Weights of a small transformer language model: rotary positions, 3877 steps.
Each number is 128 + 24 x the weight over its row's rms, rounded and kept within 0 to 255. Layers, rows and columns count from 0. Numbers have three digits each. The size before them is the row's rms in percent of the matrix's.

# down: layer 14 MLP down (transposed), 1280x160, rms 0.221, rows 879-960, columns 80-159
# up: layer 14 MLP up, 1280x160, rms 0.233, rows 880-960, columns 80-159
down879 071:137122128100134126152123086111147128111133076168149152062153124152090094111109123102080115138131121132138110139146144104166146116114096107143117133071127131104120157133159158058098145125122110112130144146120162097110118145112170139112134149
up880 104:149086107103159136134137106140148137129088123100166178204114125111148140128154127171140115119115137106141143103106118163116134141156140100125103096125110161129116160146120064151135155117135161136109122166142102099104149121162148100141099141
down880 105:138104104147143140096141098133146127191119154146137135142144167118111127112104129122184167156145118103107117101102132106142086130109128121159116121103104151131075125126127124106093144158143152084151114083111083095144153147115121101132090129
up881 103:097103127130182112131128142152175099104153147129124142137109090119183133154167118119120140116118152109071137150146131177133104162164085128137123138140115170086131165116115127156136123135123126146128123126153081155089140110084141154100116139
down881 112:097112139107118140099099112137107138111101104147124134164113132148128113149150128149108171108189136199117151093136127138121129138105121093206097135152104134129077119134120150136107139122132108090118128102091103131082111156134126112120154122
up882 099:141140086170145146140173142107108134109120080155145130086145136147148122127171129166114116125126087138147140123147124110145149088140127148141138153111132146110149132099112119119169109147155165110146155138130128160119105180166128097150126110
down882 097:135145119088132112129111123126140105111175132139154114131159152131112130135111154115126132161119097163113143101121149153129147091147128081150169081115140163113146103134096088091154125146142141139145167088115154098147116123129116149131161114
up883 086:145105069098129114117156115110151135152140110152126158125143106114149130123180130120128164128129098144135109123128142101138112109113161111157078161130084120111115165120077136117147128115172141179122112138132090082106140130130114149146071120
down883 076:125101120118119136109143127154161154113108163132077125103160104078122092124125134159128116096107149128119142120121138131165165153116104135167107112121149134148073151130157147066096128147143145125117093175095117156113115124105122125147114147
up884 097:153107115134127141141165121063142153139142130120101135138137124163121127073085136164114141128125089103138126099081114117140080100157137135136152127143122190115124094126101140160134104132114145145156120131132177108155148108112108172076143124
down884 101:154128145140086134162092103180127148135103125196096137141108133128152115140117111157125136100087097150084135105139148087096080109105111085154128134122112163086120110136099120138095067115127140134104112146119111104146129133133091121134111075
up885 094:128104096111159096167132118090131150152095094062153147123139123119171136116122108140111174111108155147141091098121175154121127128150157104126141127116098152144113160122067107122127130103108115162121131121115106162126186146111115087134124100
down885 093:102156087114096140135111122150086120174149111122162133114068157117141174114105131104117121169094161175104171171143164172073134155086131145074176119135144118117127082167102116092082122118134104101095157127113128125108156146127103124118139124
up886 115:145090088110156118142164140121185154177129146135141150102124129141139143111117136158098116120146112145118103098098163103112094097122112142164127079178130152123092123163084092152133102195136108138123128176123116109112181171132107150131142111
down886 105:160143156133082131135144120187106135131120128143090131109120141147131157117079086134129107104168115142139131117158095126121105155131138148112083138147125092135101139149122120136118127123120128140100152153135167139119125154158138135130149131
up887 082:137135091120106125141152147134107169115109146099155137115134106123148147145112125166127131119147121149154154137113140094149112083113139105183085163115130125127158111089113123129130105125167159146132133158168056109138117119172127141112151145
down887 081:131122169120114158145141114117163124117136119147135137094116156142162098133108127160151130108131148142133123032110087141093128152124149154106096124060140109099122089130127141231105158130117100101139116140157143126083158139149133114109147140
up888 110:118111130096154163171120104128128158143138141163114113153140103159142106140156125075088138097097123106110145099149145094125105131152071115154121115161102151139135137111138083129171109121159140159069095181141157138110130113124118119135127117
down888 111:129152132131122164093170142089112172136150079140153094108103143117127123114148144167120146133083156094145178144110171141116116108139139138094157102149115170148113148095138119079123135104138141105142075165133133100134165108162156127116200112
up889 085:109111129156143103156152143129144140107134120048096158141131138149120110125117103167139139141176116143131117121165085173129140130145118127166117124118132120133116117145122100127148165103138137191095156134145149105108142145141130135128114129
down889 077:152137128148099120178132144140112145122132111130141146149125110121094139132099108135110123118112162156109133141130173151114144111126128129120108117086119087147137105129130097013121109131113132123152165134127118100144123119122135155112165125
up890 083:161135111171153148107153126116189104134164137110152126142085107158149121080170173156123132117133094090125087123162131185125095154098098132134188094129144099104127149146112114117135149130104147119152117071130135096125134108122141111153155113
down890 082:113135117145097127116130103128170117113156131112082074125133163164134119117159130157166138097099155099132113110144113139109126131123152113143124128100192141112178165126166121010120106120125103140162101136121117153107112141153121111127126133
up891 100:139116104140139177142161154113095161107151103154132127147167125096087113119131159107134114084137075133132111105160088122121135118152107054128130134170116161132137095128108100173127114135138118127163122174175086109106113118111110148165113108
down891 099:106106131108098136109095125160120176123107129127146131170132129096127139143119116133151115179130135142161130103109119155143116152110145128139169145139154146101062177135153081133140085152087102134068151125147126138119087100160091155095129117
up892 105:180131091153156147126134132108158096145131122122154129118131135139140168140177173127104123105141138111165128117149132163122124113100109100121095130164120156136092138116127145114128139079114149157153109139133111119098115168134159150102150160
down892 103:131124134141127131158144153163143137144126106165170153148126114100132119124138114122142125161084157141073101163159136124115094123131126095135080123165140081103163126097131116106077135124136124112121102173085131113144152146103116129132181129
up893 102:142097117114143159131140119132177103141128087104167101102084144139140128113127140121133141115159130088096136107081133126093133147186084122126104138140114127091121137121142161128152130128139171139122124168088112126118162153130113148156143150
down893 103:124152176129133138117130128125114084117148152094121126120159108141123152077184169138092101123113150127136107146117133159128131147088171116089136105107185093118135148099135109134160170156118130158123140132102134143127117110107136091154088120
up894 089:149150072149099124165133118122134140151132131104142174146166092136125151129123118183129160141097136147084160140098123155155062167114099133142131087143097111095142119137124125141122110148151120136102103134125110115113147158161101133152118166
down894 093:122122117099152118139128142152119145115132144095108090124118116120096132134142127150121142165161153165175113172123091174115125157121110112123089119151132099128137175129151121143170094133133133130167118146107133148159125156131093142143155138
up895 090:141127080106125141176137151110110196128087169082114174142111095130157134123193135159111132116124107121110046084122127112139134151155150096137117151123130137145149162111130141128120162114094144150136134103148125107141171124139121153153135137
down895 089:105143117127158114111137136168133144111171150102112119154126142141120140182105144135142156116096131124161090055135125106152146136108144131077142105129104110119142162099132129017104112141126079141117151101144160082119172108121160117114107111
up896 100:094112116138150116165164140089088143084120127164097144112140142134116167174109094119130139138125088123135123106144156147147109169171125095118114123131115110119121163126140102130134124118103139112147161110105125188139136111183104137153118093
down896 096:127123082103150130130064151129119160138130140115133150158121070204108140155123173083143154122146143105142127112151176139110097163099156117136166124091108139169158121144136080064128102131109168102138181091133128123183123121135127100136111125
up897 111:102128116085141149125122144136139126124131130130157112129151133159089125146103116103144130084096102128167140127123164155128134142138082106133128104149121129096102188128116140151106093123149126135071114147177149118158140138157162109108103166
down897 108:149091123132095128094135129173116122157118083154125173144124139142122140145135114064117136120110116159110096122137121111140141103110128191131151110138148105119103154157090155135103147128152124153167138122084125136124107147110146115169167125
up898 103:135135102146128121133105108100120131155141120170143125113152118136137165126121113120127123138135122142132140093090119133112135095156127110126132138127140123147112134075096120165131154126118093136132148115162152088162128128138125142130123124
down898 103:112105104124130148142089141117119118132127174091169144150151119082143170165115136136155087149104139122129147093134164096136120170089108085137116131135123130088139091104169145150184148125142142129119171104131126138152125115144164097118146151
up899 102:113075087092177103159114162080135109139146130128112107095118139139147133095084093088113148141113126142162137101109137111122098148121140125129120103146115106083093147119125125134138151121132159163084104191176130094129141113167150102151134130
down899 102:120127123146107113138152143102128129087107125093089121132119146102103118131136105088154178116154154080123176091160101096115120166102115078149141135101142108123124162194143129079158144127162120168107140106116079116112094109093120136150126111
up900 085:085108110146139126143153127072149120108093097119130168130100132131129114091119105151131109122083123147149162143103154160186124125153134129150159140144105118093114145104142122126122153113105144118151155127141156092135141123113154102128115152
down900 093:119117128107162160179139142104145112085114127135110153159143116143135119096130144139126154168101099133116102166096088144145132150133164158109139157080134162138151109080117145065141178116113128134126088110144153140129154120107112157100127100
up901 103:121132139085136107088150139128140083126120098121160106100131113158083127151119111145123112122168125118163101128146133138160120150111098111135111136135128126153139149115108071158186151136118141123146111112125129129095161119092106111150126112
down901 104:157109107104103128143124122146151120178096183139145104081076151099150133140123115132130171174126088099126059136152105117141126120134110118124094112156109106137095116134118141113098091165166138109144112184110173133175107152135141111153074145
up902 101:106150144159162157176133149111130146175137153143129112115162095125147138107118146097095156127139117146149133114098156103156139135104136155134131130139118120158168176074138134147143126128166111107121120144180126121131130117105152183117118119
down902 102:150086138117158113128085140150132135135146151100121134132165112140101125196141146052148140120125134137155119108128181181171114142174119169107157156106119134080141121108125123139072137153114100132147112118107114142105136132130122128146134137
up903 091:083119109101140147127145127119128126124104123129115123140132151126125117114137079187146122120130132120152133119086117095117079148084126117187191093127129157149084100151117120153137130118139151133088129163156168171146164100107146129103107135
down903 090:120121128103165160145143147153109157130115095111121110153155129174125139089133138156109120095113115136123092142134139201144085144169166132138132119076117105154158124087125084112139131121143122146156136154151099137134129132119163149170127138
up904 111:123071121126159122185132145124146124155133077148130168165136111138118113105117146134117091108133140127108117119136113109117116123113157104114112110187145157152122164106119134196142113121095145109165114127140132098075167129131140146121109110
down904 114:128094093108132115143148136129137097099143139100156128162163119099105171096141102131116101141125129136156127157125162121179100147137121134129084121095109154110126131160115156135109086151145130102122148087154145139124081095096104165125151122
up905 103:111137129110123094142121153101176104135092144116131173124119147149135194109157093115116115107159107063169091092172108127128120168112110108138135125108112119143154135152147109131125121151140136147101133091131159130157110100141162119120101140
down905 099:151138108105124151129132172134134158143154091108151118130123153111114127107087115170149123192135106111089131113137172106162120129121169148145135086123149143126116134105112135087102141120114071107069128143158119104085148098111122128093135126
up906 117:141150135152147126113129140118195147163139138092143164150146117132158097131104091095117097108158140154139128120123082157141079159157068155131117123141118158060147125096128144144138149115123145160112125144124155130148153138084121138101133127
down906 123:083138118128110112118138133158152134110130155104131156105146128136145127142111132147116148192118131139119169114111119133142191131145100098149125119123108126105141181137095074152120109123098118108123129117145136142143140119135077097127156155
up907 101:116135133138117130120097148124150127091105133151143117141142125158111101172154115176106087137173070153137095119114170120125076128118109139143124097156145121146111126108107088154115098138141143111068119113112128140118157123134112132124137115
down907 101:164187104115172143111137134108152146136109130149144143109111093142135147128109119107133131123100120119161124123123158120129119132116099137117170153129136100080156142115151109108123097089117110115141128142149114109194106144143154148144156107
up908 082:128127106145114139121136141099098141115109161145188099098132147147136127109148135152144160096144132147137170124125106179148131149133134128121172168126104111124121134161098096113160136150182176135113107157134134108131119132169122121151160102
down908 076:146167162127115104106133111128122138152130132126133113135096174146124133133156096155112152098136144147109151084100164143104119104130135139081161134088125111137141083108121144000148161144132099124097147161103163149107143124149139108085161155
up909 091:114099103154144123133170113130095133153107152107105146119117106136133116141094168142147130107130120113125115097136120175147145136098146097190170151122106129118143136129117067113106129149087158105127121144095115157103129126160122088147122147
down909 082:128144106113170161137108179132099140135131126137127111100133117132100151147113152143134130146100110125162109134150168119112159133128196123130145100093104143116129131137105131006144148134147146098138130109107110121157116123148082158124118130
up910 114:085125134114174181106147113098129123100110091174127128134129121140123101150149117112102159084117093099085114097106093145125102147114144123141169124154121133104137142156170077141121103150168123113128131106149123097152101152188142111136130164
down910 116:115140129151115112151134118130117106130152146100171117108113137103142157159093133103153132097151148102137132122120072171094128122122098152145145150157156132118126097113112090150135103127128129153136163129145093142102121094134143158158097121
up911 095:133133112182151150125121124084103092122158101117146106127127097118155136125121094102148176127122112123101095107089127153165132139074131156149133075121124101113126122115091096133104123113146176129103096114158150135100148141166157151136119170
down911 095:128131133135139131141116107128103145150109082092136141144171174122118110127164126103177142118144139137130116090136125145121123128123156148126135160140128097128088082131195076148104102119123112107129119098126079131067118116143189072086068136
up912 091:105116112135148117112120161115137086149125090126109167118104121154107114091114108122095132124159118160093131107137119167151092127118143129125137131176096126120142160130126156150147131129099109188168088100144113134099130119181130128158130133
down912 095:128147119112117127181069100152154101095117123154152146126112157095146121165111097106101098131112124139152155119128132105113080130111121101153113117111123135095109144145117125131175115098133104097121148153079135094141129107087123144128160136
up913 103:138125113165127176124123113125129172132147121108157118167122112090087104129121129187124136117149130099125091126169112140137117157180141095167150115167141146110108109136140144145108110155138132143146116107151111096112111115114133098124094113
down913 102:133096133153135132133103097149126119151092166113128119113114163113133123132149140116130114132171122131131110104094145150102131150138171167097162125161129071125141066155124123113130089115117175131141084128133139144097111134169127134127095165
up914 092:140131127146123105152101111144114146099143137107128158104117114122156152173135131134121133104154134132126143116077115147121145127146164045183114168126119140134117109135096128133150139136162125127133130156119166148157129119166141143166138104
down914 087:094114130122149149099110137114154111114141132129146110164108157136154110137130096094104175081125093109130130125149112097124083188128130130100160085090106127114127118088148158069163186129119127160137078143112143144113146156142084114147146149
up915 109:122108134130143129150100141136157121150110164110118125105172107164140175122154147127122128150133147137130131099145121129167089176147129130148154156146108144121145163141123071150128167149115120127118102153135143146147124137093156167108089124
down915 112:132111123120090128150141114134136145099127142118121124098126170108129135112167156150094117122129180156163106097133141129156110140089132144146147142118136118124123150122143144113148140123106143127169163140112158124165171153124135073146117074
up916 107:132166127155161118131147159143139127119101108116095164138132125145108171072096110168144136121117107108110166128075156112168153114156089118153127108154125134112121131098118138180146137107104146128142107140095147122131115147191156127125055163
down916 102:114109152096120141108110096149146108120133108133138106149128139166136081141068104129117129166112139156126149143140160164125110158160121134124106100121166138171093131110160113101123137146093133134130185127135098107122187109133126116159138164
up917 068:081122133152115130109089164115124121191117112155119108110141138150112140150108077130144127136156114157158130135146133123146137104155114085121155129128140147120123113105188134125136093126098126071109087149142156159108134108124115086138136110
down917 068:154166136132141154120127117146131148082101164111158116115166147125095095144099166123140091112080108139142136153157103128107128113136126195157094121144109150141121145121152111175149188122133121096150127069132110117129142126145118105110107110
up918 106:154087115133184099139134104107150137127131110093131130141069103181090169129117180120083118135192163129105131120160100103138138089151114119157094161124099173129141130051102117145160146112116147147134116111107113114097133179137111147100140145
down918 105:127154120138135162123139137126145065116101105124103135051129125094118122154114105169135152122161193157140111128180134110131116129123093108107088136114160143152092102146137098166161140109084146149096120134151161086131130158138136136163084138
up919 099:136121078097117108131147125145109129110150100117108170159101142160101143133180081138140135126157105157103168116108141182115122183142121134134183120168106123112101161125136154149129116133127147129118150144145148110145101117167109101127115173
down919 101:135122069140160141124130099133149097128101140104112133170127101136093141117134134123125100145116115121137137158086109149116149171128114134153111147126085177125115090179117138190128165150129144084149132078116142093115082080123108159155138125
up920 091:133159124115105185121122148114154138103080118145126105170119138134128186125150142165130143117128134053120091123127147107131119140122105152154097134134106117120139133133078121148142070109174174146169117118117127118153135129149180125146134125
down920 091:156131143135152093146144126142110108109132150099123165122122115137165082158152111130149060139149150135126129129128188140135115077126164126127109130103168135098103029139145121116118150183133120139107144091104071141150119158145132156077110114
up921 097:121130099140154095147120158116110108091089111153109126149148116175118131119155150123126133112148141097105127096096117116121135092158075114143137126146120126121109108167098135178135060188143181086165121147153177137131102122110170130105099140
down921 101:134160153119100155112095121129097103140129162081132084155130132122098145156115117070114131056112148095140159117154110126143148122104110114155140101109116118138144088129121132160133134128094152098178072110121161160150167126129158185118130128
up922 120:107076123127171137165133147113195097119088092097158143144106117137090156160086142149148130132139113108142141115119145135148148113094082108142122123150101164081147129146125148133144120128111128120135147121108163114098096195132150151127112086
down922 116:128123149099103121116150142118103131158143109141133096154156129158132147133122128136142127083142174110136094069124098156093106155132100168091087123090155127133095160157100132146103173100119161147138128149148156128121119135135147133120138081
up923 111:107140126179134168137147120151113172130122124141158118087140174165109160145158100119118136114103122098125090085085108155115112101116114144170173121130117140093136126094128150140146142163142114104094153126122087103179158146087129127157127083
down923 109:148109117114116129147141146131113103118124164114113140101164142119122108110168140124107142165125132118099164131163156118130102111119119097091070109120120148099130135127123155175095156170160152132096110129114162052115094108098136094118093113
up924 095:150143160199168140147112111138127112094099112121125174122122118121120157086108137117101145117111140130101129096123055120119133149146122137145102101159124159143098153144149135137166140125135098138130117150139148150161126153127150116115117112
down924 098:122164170138135139146141166132111096137147134102134141089151115145126130097136142157108115163135087158139130087133114113090138080108100165197126148116114143151146155133149092115113140148143091135139156118111145118100159135153144139113099126
up925 094:144124107150128129165187085100134157151140110140179148123123104130139151148130128183106176093097107134107132122102141135147123139151134128114117096150103125123087166169087120143129140102117109154139122122125114146130113132144163107136110183
down925 096:124112094130161172129177130150180147090135121141098118126152145141196107145089118120125149136093121134086139133157138135109156115136123133152146128125119126119164140082110133096075109151090091086156131144112103126149119111096118106095116154
up926 106:103073133119132130126123174138131096168131090137127184160098126117112127128134101117180120113117115118131119113128133108128153116165111120139185075181103144140109143157138069133157157102098149134149126118162138101174121120144137135106107146
down926 105:124113092110113151115136115125127141128133086129122140132120163132085186126133124154131124147111152149139145056146112098110127170098178150100139103119095120122147118090170141120147147122131137118130141136116169117135121133062111128151126164
up927 100:172090097142116112170147136080144121168146113126140199124179128133109134089131160128128148130112152127128115115114137149134109126140158120115178126156110137130111141126142130148137133122132122079172115115118093145099113132148092161150135107
down927 100:118137184134092108151127134121111111125149105115157114140151092178127121140157079170131106148077134151114121118125125127095086159112105141132131140193114116109112176097115141164121195185131150131108108135121103146120119159096108117150111174
up928 102:187129124097160132140103115107139157134118106123138157142119156139164133144123094124129175107149125133097101079130135147140136153094137081106148086158155125094137155093157127168170113112161118174115100131130163118120113189170101122100117158
down928 098:130141107082106163134122138101106112143151111150143093129071121130087069112097133140136163169133169100121108194140182123075097122159104173135138119117135107120132104147133148142166128100141120150152146151110119126117080143142128128109157151
up929 123:144122097110183149159133140105151145100100096135132176128131099123139095120144138136119134119149088113178164124104149129141088158134152094142121105121111135117103137092126157138158112161160137110102120155137087113121163115167143128071156107
down929 126:108142142098166129120138150126103090126141114136163114145137121141115109165135114154109112128152128129094134084081192138125148158105119141102116111132099154140113165158088152154122156113102093144114097104135141171139126163091135113096088143
up930 107:114144125139156141105113132145155113144084140144155121144139117173117140141116078089123077121143100136167187100104129113172116198114122108143142143165111105107095126150145115136119112167112140134092124107132110138151113154161148128105085126
down930 102:138150088108117136104138124110109171140153142159122155112121135112136120114092083129102113111139144102099109106126116099143117120102149157105073096139159108123139121115141101162095152141135146125124122142109066141131090123096141116106162111
up931 109:113109142133158139121126077146120089086124108072173153105160124163136150116133115127115092130161120148184095087093131143152131134106126123128164122166092096115146166114149105118122140171117144108082129109114143101093150123166138152175151131
down931 109:114159167122100128167147141117131141125137127109125148104138173125116105173150103087122121120112119126139108069097157063108075107131161175143133132132132095122125151141098053127158165154120182095159125133113137122101085127107136138126166182
up932 105:125113119149131169137143115103108160116152117111134135095152051170116140160115112112080108154151120124125097103145100139192126131148127124188154090149099097120093116109141123140158139170164113103075073180149161131143156144101114135130159124
down932 109:126138172142152158131091133149152158127141172139102109167129144095078154135104129110137132131098153132114117077142123125118161117121114170102156159174137104130146127142115134118086110133142115106087134138169106102146135136146143107155095115
up933 103:100130121152145098123096093130118139104150104140132144185137167144170086167134131142072134102140093116143119112141158135119130149118139136134135128158109149098122138141097070154158100139098168085139151160125101134137159184138140079167170109
down933 104:153173188133151134132103097133112140114120142129110136142136117119189182163111121136132149120147142146155177166145116147110133081153132085126135094137131150176137086145166122085100087097155146126117124118120159127140107148123098120136118144
up934 105:095117101161108134115135091070105150125114123155111133157156140133084162154148078164100152094158151131129095117092190130157169100127102113158141130161125128130102136102150163174161086109111130132155117139124172114121139136120136149101142119
down934 109:130123110117145078123112140100094129130146111133107106148093152095186153143100148115126157119101153151097122115131153092096154166167149162156126103143109149095119122113108143140111130170160104129117125142114095131161163114130136132110110120
up935 096:110111096184086122156149131128161132166119140144133125158140123199126161124147135086094126093132146138164114108138132118146122132077084135133193073140128131143110169129090131136153117118121110141104102132125121152101144179138152106119142139
down935 103:126167126111134115137180108124140160133110142145134152145107120130132132123125116131083133131161161135134128144150136134132118088109137106104143103114155070124122146130135158081163150092129090135142171081114125167107121182073114118118137167
up936 105:155089059142167119125121142112150058131053100116174154099113139118115135099130128158118094110126125120136124112164141147161129139098145119114130113141100130096120127130136098147129138149133139111135125142109102131099123154096122150109156174
down936 101:111143087127096185137124137124148121124095122139115128158158129136111156135126154135119140135115178152089093134117132119121162126125072110095098167102101146121140178116115108159160153151133136090110128122127097114181130121154109098082150097
up937 079:144079121146137147102158081094148161135111133109165148171132115117116126118150092129101154140156120138123125157149126161161106150153112147108132167132105124089146106139139132127144106106175131152122110152130142150116171133097176157121107110
down937 083:124094182169121135137134141148141114076172127132086076097133169117130133154116116115147132142103160131113111094127151149133121138112124161090075125162088117119138127103109154145126168141127177108148140173140127141131103072104095111111144120
up938 102:125129115156117137101147091136117134079131103105152105099107136112104124111159190125108122122134098145123111102142111128178108150139134116147098142132098119128115129135095071149105122129125166097145147151117090136175173136118105116132082108
down938 098:153138114096088099184102139106165150121156131087082101121192117125119088112108116124109131119169189152077121089135183124141173128135147110116139121106111142136141118149099100129181135095140122140109144166135125126118146142097101145154105155
up939 096:136096126139113143123170081109142142119065140104135143075135127134125102118112136139130125137096119133139124120160136106155161137179128093150145127134142181106180212131096132111177122100152122154147080095144085129132156151119148152130083129
down939 097:081163127090105138146151130121110153126098105103131082110104114113152144168123151103097123110134106176133104138116121073100156151110103153148098158117141130114115136158101086121123129111156137112132161173118070135142135112123138089113116151
up940 102:117099136126171144140105169148154133114074121171181169149107124142110144152133141148141111120125111135099115121105101085129110130095085161168101131155101139136102130090110090150131130158065125149098121109133113121119131144156194163153125122
down940 100:132059133109117113058144130121146121126163155131138105092125116150142115150134119130124145115153138155117136139134114096160179141153108101125147150138118157133168119131118117111107144153183096137168122136120105136144111152099102153114146110
up941 095:136104132134090117149149140133137158113131081132105169160118081139105120141119088140141161119104103112098123112122138142163091162079119133142114135135152124077119173134093136152117135146098123104131155103137102125121143174154140126200111129
down941 097:132152130125131112126127150144126145127124158143114137142093120111158095139128150149179128134154142119153140142167160140142123148071161119121066165114134102163089123124133106130125103136129147163111168132086083111126115105113152136113097115
up942 097:090084123140155154155104127122115135109149114111105111171152126105098155127136110160139142091103085083108138113126118135157141107176098100137138154159055163097115138142096068154155168134115119162139117112159133137152115125114137173124149160
down942 100:089100121121139142103161154123146145131144151121087089161124106138103102132131155090102119132090127127145118173108150164127158158118143132122103150138187106111118117131095083146120114130128120145105132101110130116144090122202134136111116113
up943 108:120120131153156127133156159122166144121152128101159141083140115149138161103122168130085185099141118135118138098083166153118097147128139147141120148121121118126143132114104103129135149141099130097076135119115140116097167096134145085169096103
down943 104:170132091133076108113158113125109139154138098125094115088105162109118154127112147107116125138098149156154158140155108196123118129171126173090125111083115132144138126141064062082137151111130128093141127139142107148107106133091130162105082084
up944 088:111141116149131141179102138140120084092107093151130184104128104172103149117097151142121121139149106108145157146139134100158130161131128132132160121137141136125133115118149127149145166154136157145161114163126115161129127137175140145172131055
down944 094:135137141134136177136093109145151113110165169146173106121137093144154082108141124154122136148111189134111128110111142105118144146106124136133120096171121154092126131132131133150073090102189147125111123097112166131132143130110125129090133099
up945 108:091158110153143136136139137144142129106114133145142150128128094145109101142142138124091091122145139120144071089131140145118136125124139107138158103142104160160123102125151101116137094153108129086103137185098077115164151127105095156148119119
down945 109:151138159149118137125153091111147122117112107075106120118130193159118143121099124125128120155154136168140113109133121127118115106127106160110157105156111136157124138140144127157109123073138164129112119077151124133170117135138198121085182142
up946 108:168127079102117140174154113134107137156157129137144140101148132138108116120127142157077154147100145094122142100158126174149111114172127098123106131141112109108133113142080071145164118101136119115154147115130095124116139136105122103117097139
down946 106:114132123136157152144086102141166120160178123126109139075107160123103146102145111161104115142133123138135135076099141156056096148155154165179149134101127111120144116147109128114123162106118152132162141097131099110089136140113116140146131129
up947 099:129114104141116171119150154123161096110127175120124141106084113122152142110153116143153116121159130154103125117138116146112119070104121118128103117123130136149110113085066140124141109105182145150137097166109128127110166123153107144130167153
down947 090:146131119138124113171131134079126078153111165138129130112141131137121132123194140132139150103166120128114103111093116180111140109137154100105118091102072124120132113127124148066148143155120131107105137110106144120131141150127145110123129147
up948 103:151146106184119144158091138101108112118120120144152113115126156135116120128160150152124136090104082130151121108109124158126138092147149131140141117178085141094141112149158131147148089131165143130124110129132073147123092175129141117131114139
down948 104:111137088163126107138178152133146166121117152119099128125143133101165111130138110134148161137134157137116169114127110152139153092087154106147124148094170092073161168119120155127164130163154106129107080131105086161112125159122101130116152159
up949 103:128049140100150135123171134093131122082144099096138127175149112149122178127136096135130117140136108151107125123134130148174120174127140078137138142125123129134128138139133088158137104127111092148088122130175107149103174114127114076180128128
down949 104:173121161160142150146122106104118143142121138181099137171102157106104106128140143094168113094136152099139112074101151116098149155101175093139116155111161122134167152129140119143162134117107140141120120118176073148106127123158114095165100132
up950 107:129124077140136148150111165136126093167191113124120101111137144125148153162125124114124147099127130126088121097156155177139123118115078131143131144152077143071086122119107130152145098166107119091119146108132097124089137121131098126145117145
down950 110:114115152151084162106106122169109133121140082135130114136128072168127146134150134166132104097142163137169095145137142090155142132117126141137121135150112079152140127145118088132132122114150153154092099123086137107153134131132149124139115111
up951 108:145152120176122122172139123109122145134084135092154164116143082138123134111147102142142149122102130159152172124105121110156087167178103128146133138127077158089116124143096137127159105134166134108096071148125124111125137129140109164117115113
down951 111:114102110164123123097120152170142068080115143084092133084102125119155130131148124158164140166127129135151145137133132172153133133114167122128083096160120155115119086163111160167138155122106140127122091154137147163112098105124168121123128161
up952 101:076139103138146129131144154143071098127133108130128163136145109168156112113098133120121117109131074122168106120156179151144113138194127122168175122159124159149107125120092132137119160155140160143120127141093115160123123122154133111105103107
down952 102:131117105110151084181080164088140124150093132123116126121135101155096152129128130116140140137136142147143138115087105102173167136103114106126116101103078128093138115111116121113173106146148149141136108120094101126122104124112142128133149155
up953 100:066148125106126169131152149115126155106100121159113114131130098128158166106154117154092091096116117090120107111113119120123137147161084081126112112152145171110157114150166122147110104175114113111123077163109146153128172137117157130101096099
down953 099:137133143098097136095102106115131128150130147101114114128147140127143128148129126091129158119165121098108136134137145154074126142127161158083113109109144118136145112141135115131181118141143136126173144120126154162133130142142108115140127119
up954 088:147147106112118140163071180088103121161103090156129106130181139153083107128134099147086151119107123119118120121124122162162101153151116139132149110130111133127143147119120103127104142135110152122110155138183164133142116125088127124125131160
down954 090:109152179149063116136143147117102126128126144127108098095104126146148121126123140126109122064153164113183173128131082115143133130146130114155110120109113129138118104153125119122125199115083137133113128147101117131139115139112182137127131073
up955 108:140107106126107142143134153089170124126085132146092128167136172141129155111137125194093158093129122145183143116115132124124123121124089119153092132152085117093100146131089145136153128132123160138136137134108167126148085130133143159120130166
down955 112:114124129133128108104133143140167162134104124119135104129122132083116149125160122133082127128129127164164124113129116098155164148134115136141164105131116123092130140162139114141133104091121089130135082080149106161112149127130158091117107142
up956 113:113131106124155144158119137074130124115103150125157135146111066121133159166120113110115138111148111116115094126129129153125105133143097131152145170107115135089106130105119097127129155131110147136095106186154176124125101153144145147172126124
down956 111:124163208157117135123115134104115158127152122125101120123149135137141125120147126165141111147138146114087114130119086080130118152157137111085091111118166102142107151113111099081121105126114162120102134138120110099102150114108129170148164133
up957 104:131066139138152129121142106125098130096087088154119102128125128144126131144133136134103114107140111136117128133129124163135153130137126145130131103129120168094104136050146127148133136139114162120114096131124101157109122185195175161092111160
down957 106:094161145092116106158146153166145143115121123109161141144142147171136082114135144167141113105143103125132096134155114135152120120117115104116161165164136115130109131104163141162160143101139107128085099135104118150144121133153146151087093182
up958 099:166081096153097131125129165077160150119132138121120142147128149157119100120125145153138127134150089148103086105170124167152107125138143154143094140117110112092135176145102103121118144127143122148104149159136134111146176139146133128137100170
down958 098:157136134128170117117122137123144123108106088175141146157125135159122124090128118165134139104146144131138170132121132172161125180165099082074158099096168123149123123111118103029130090105147158129133136119122129112109159137131119132112126103
up959 099:124102067129161105141123119095158133116095097133156165165053090143139098118151153132119138135176130122153113125152083155145128152102085110135125127122133127140126129119115100119125144145107135137103140126171068110109157137141123125122125126
down959 090:135148168119096142148175115122161154171137149131096130109114160122112128109127102166155137139164094129118076111123125146112140147161111167137121166133126115120137133113131104090127130122156086095119139136124123127142148103127148129134107158
up960 104:145148093124151176130157175118115163143108143124132174137127141154105134156121150125131131103110126130119104130145132114157114125085134125138129142155134109110147158143126141155138158176101191134147138156118163132104129152079133138149108138
down960 106:110133066107131137189152142124134123136121145109154151151124133131118167072127108135135127156136133141115160127132147126117129146104110152122191103106118099131175117144123152113166157095096135084111143142082132136131127101143133141108156101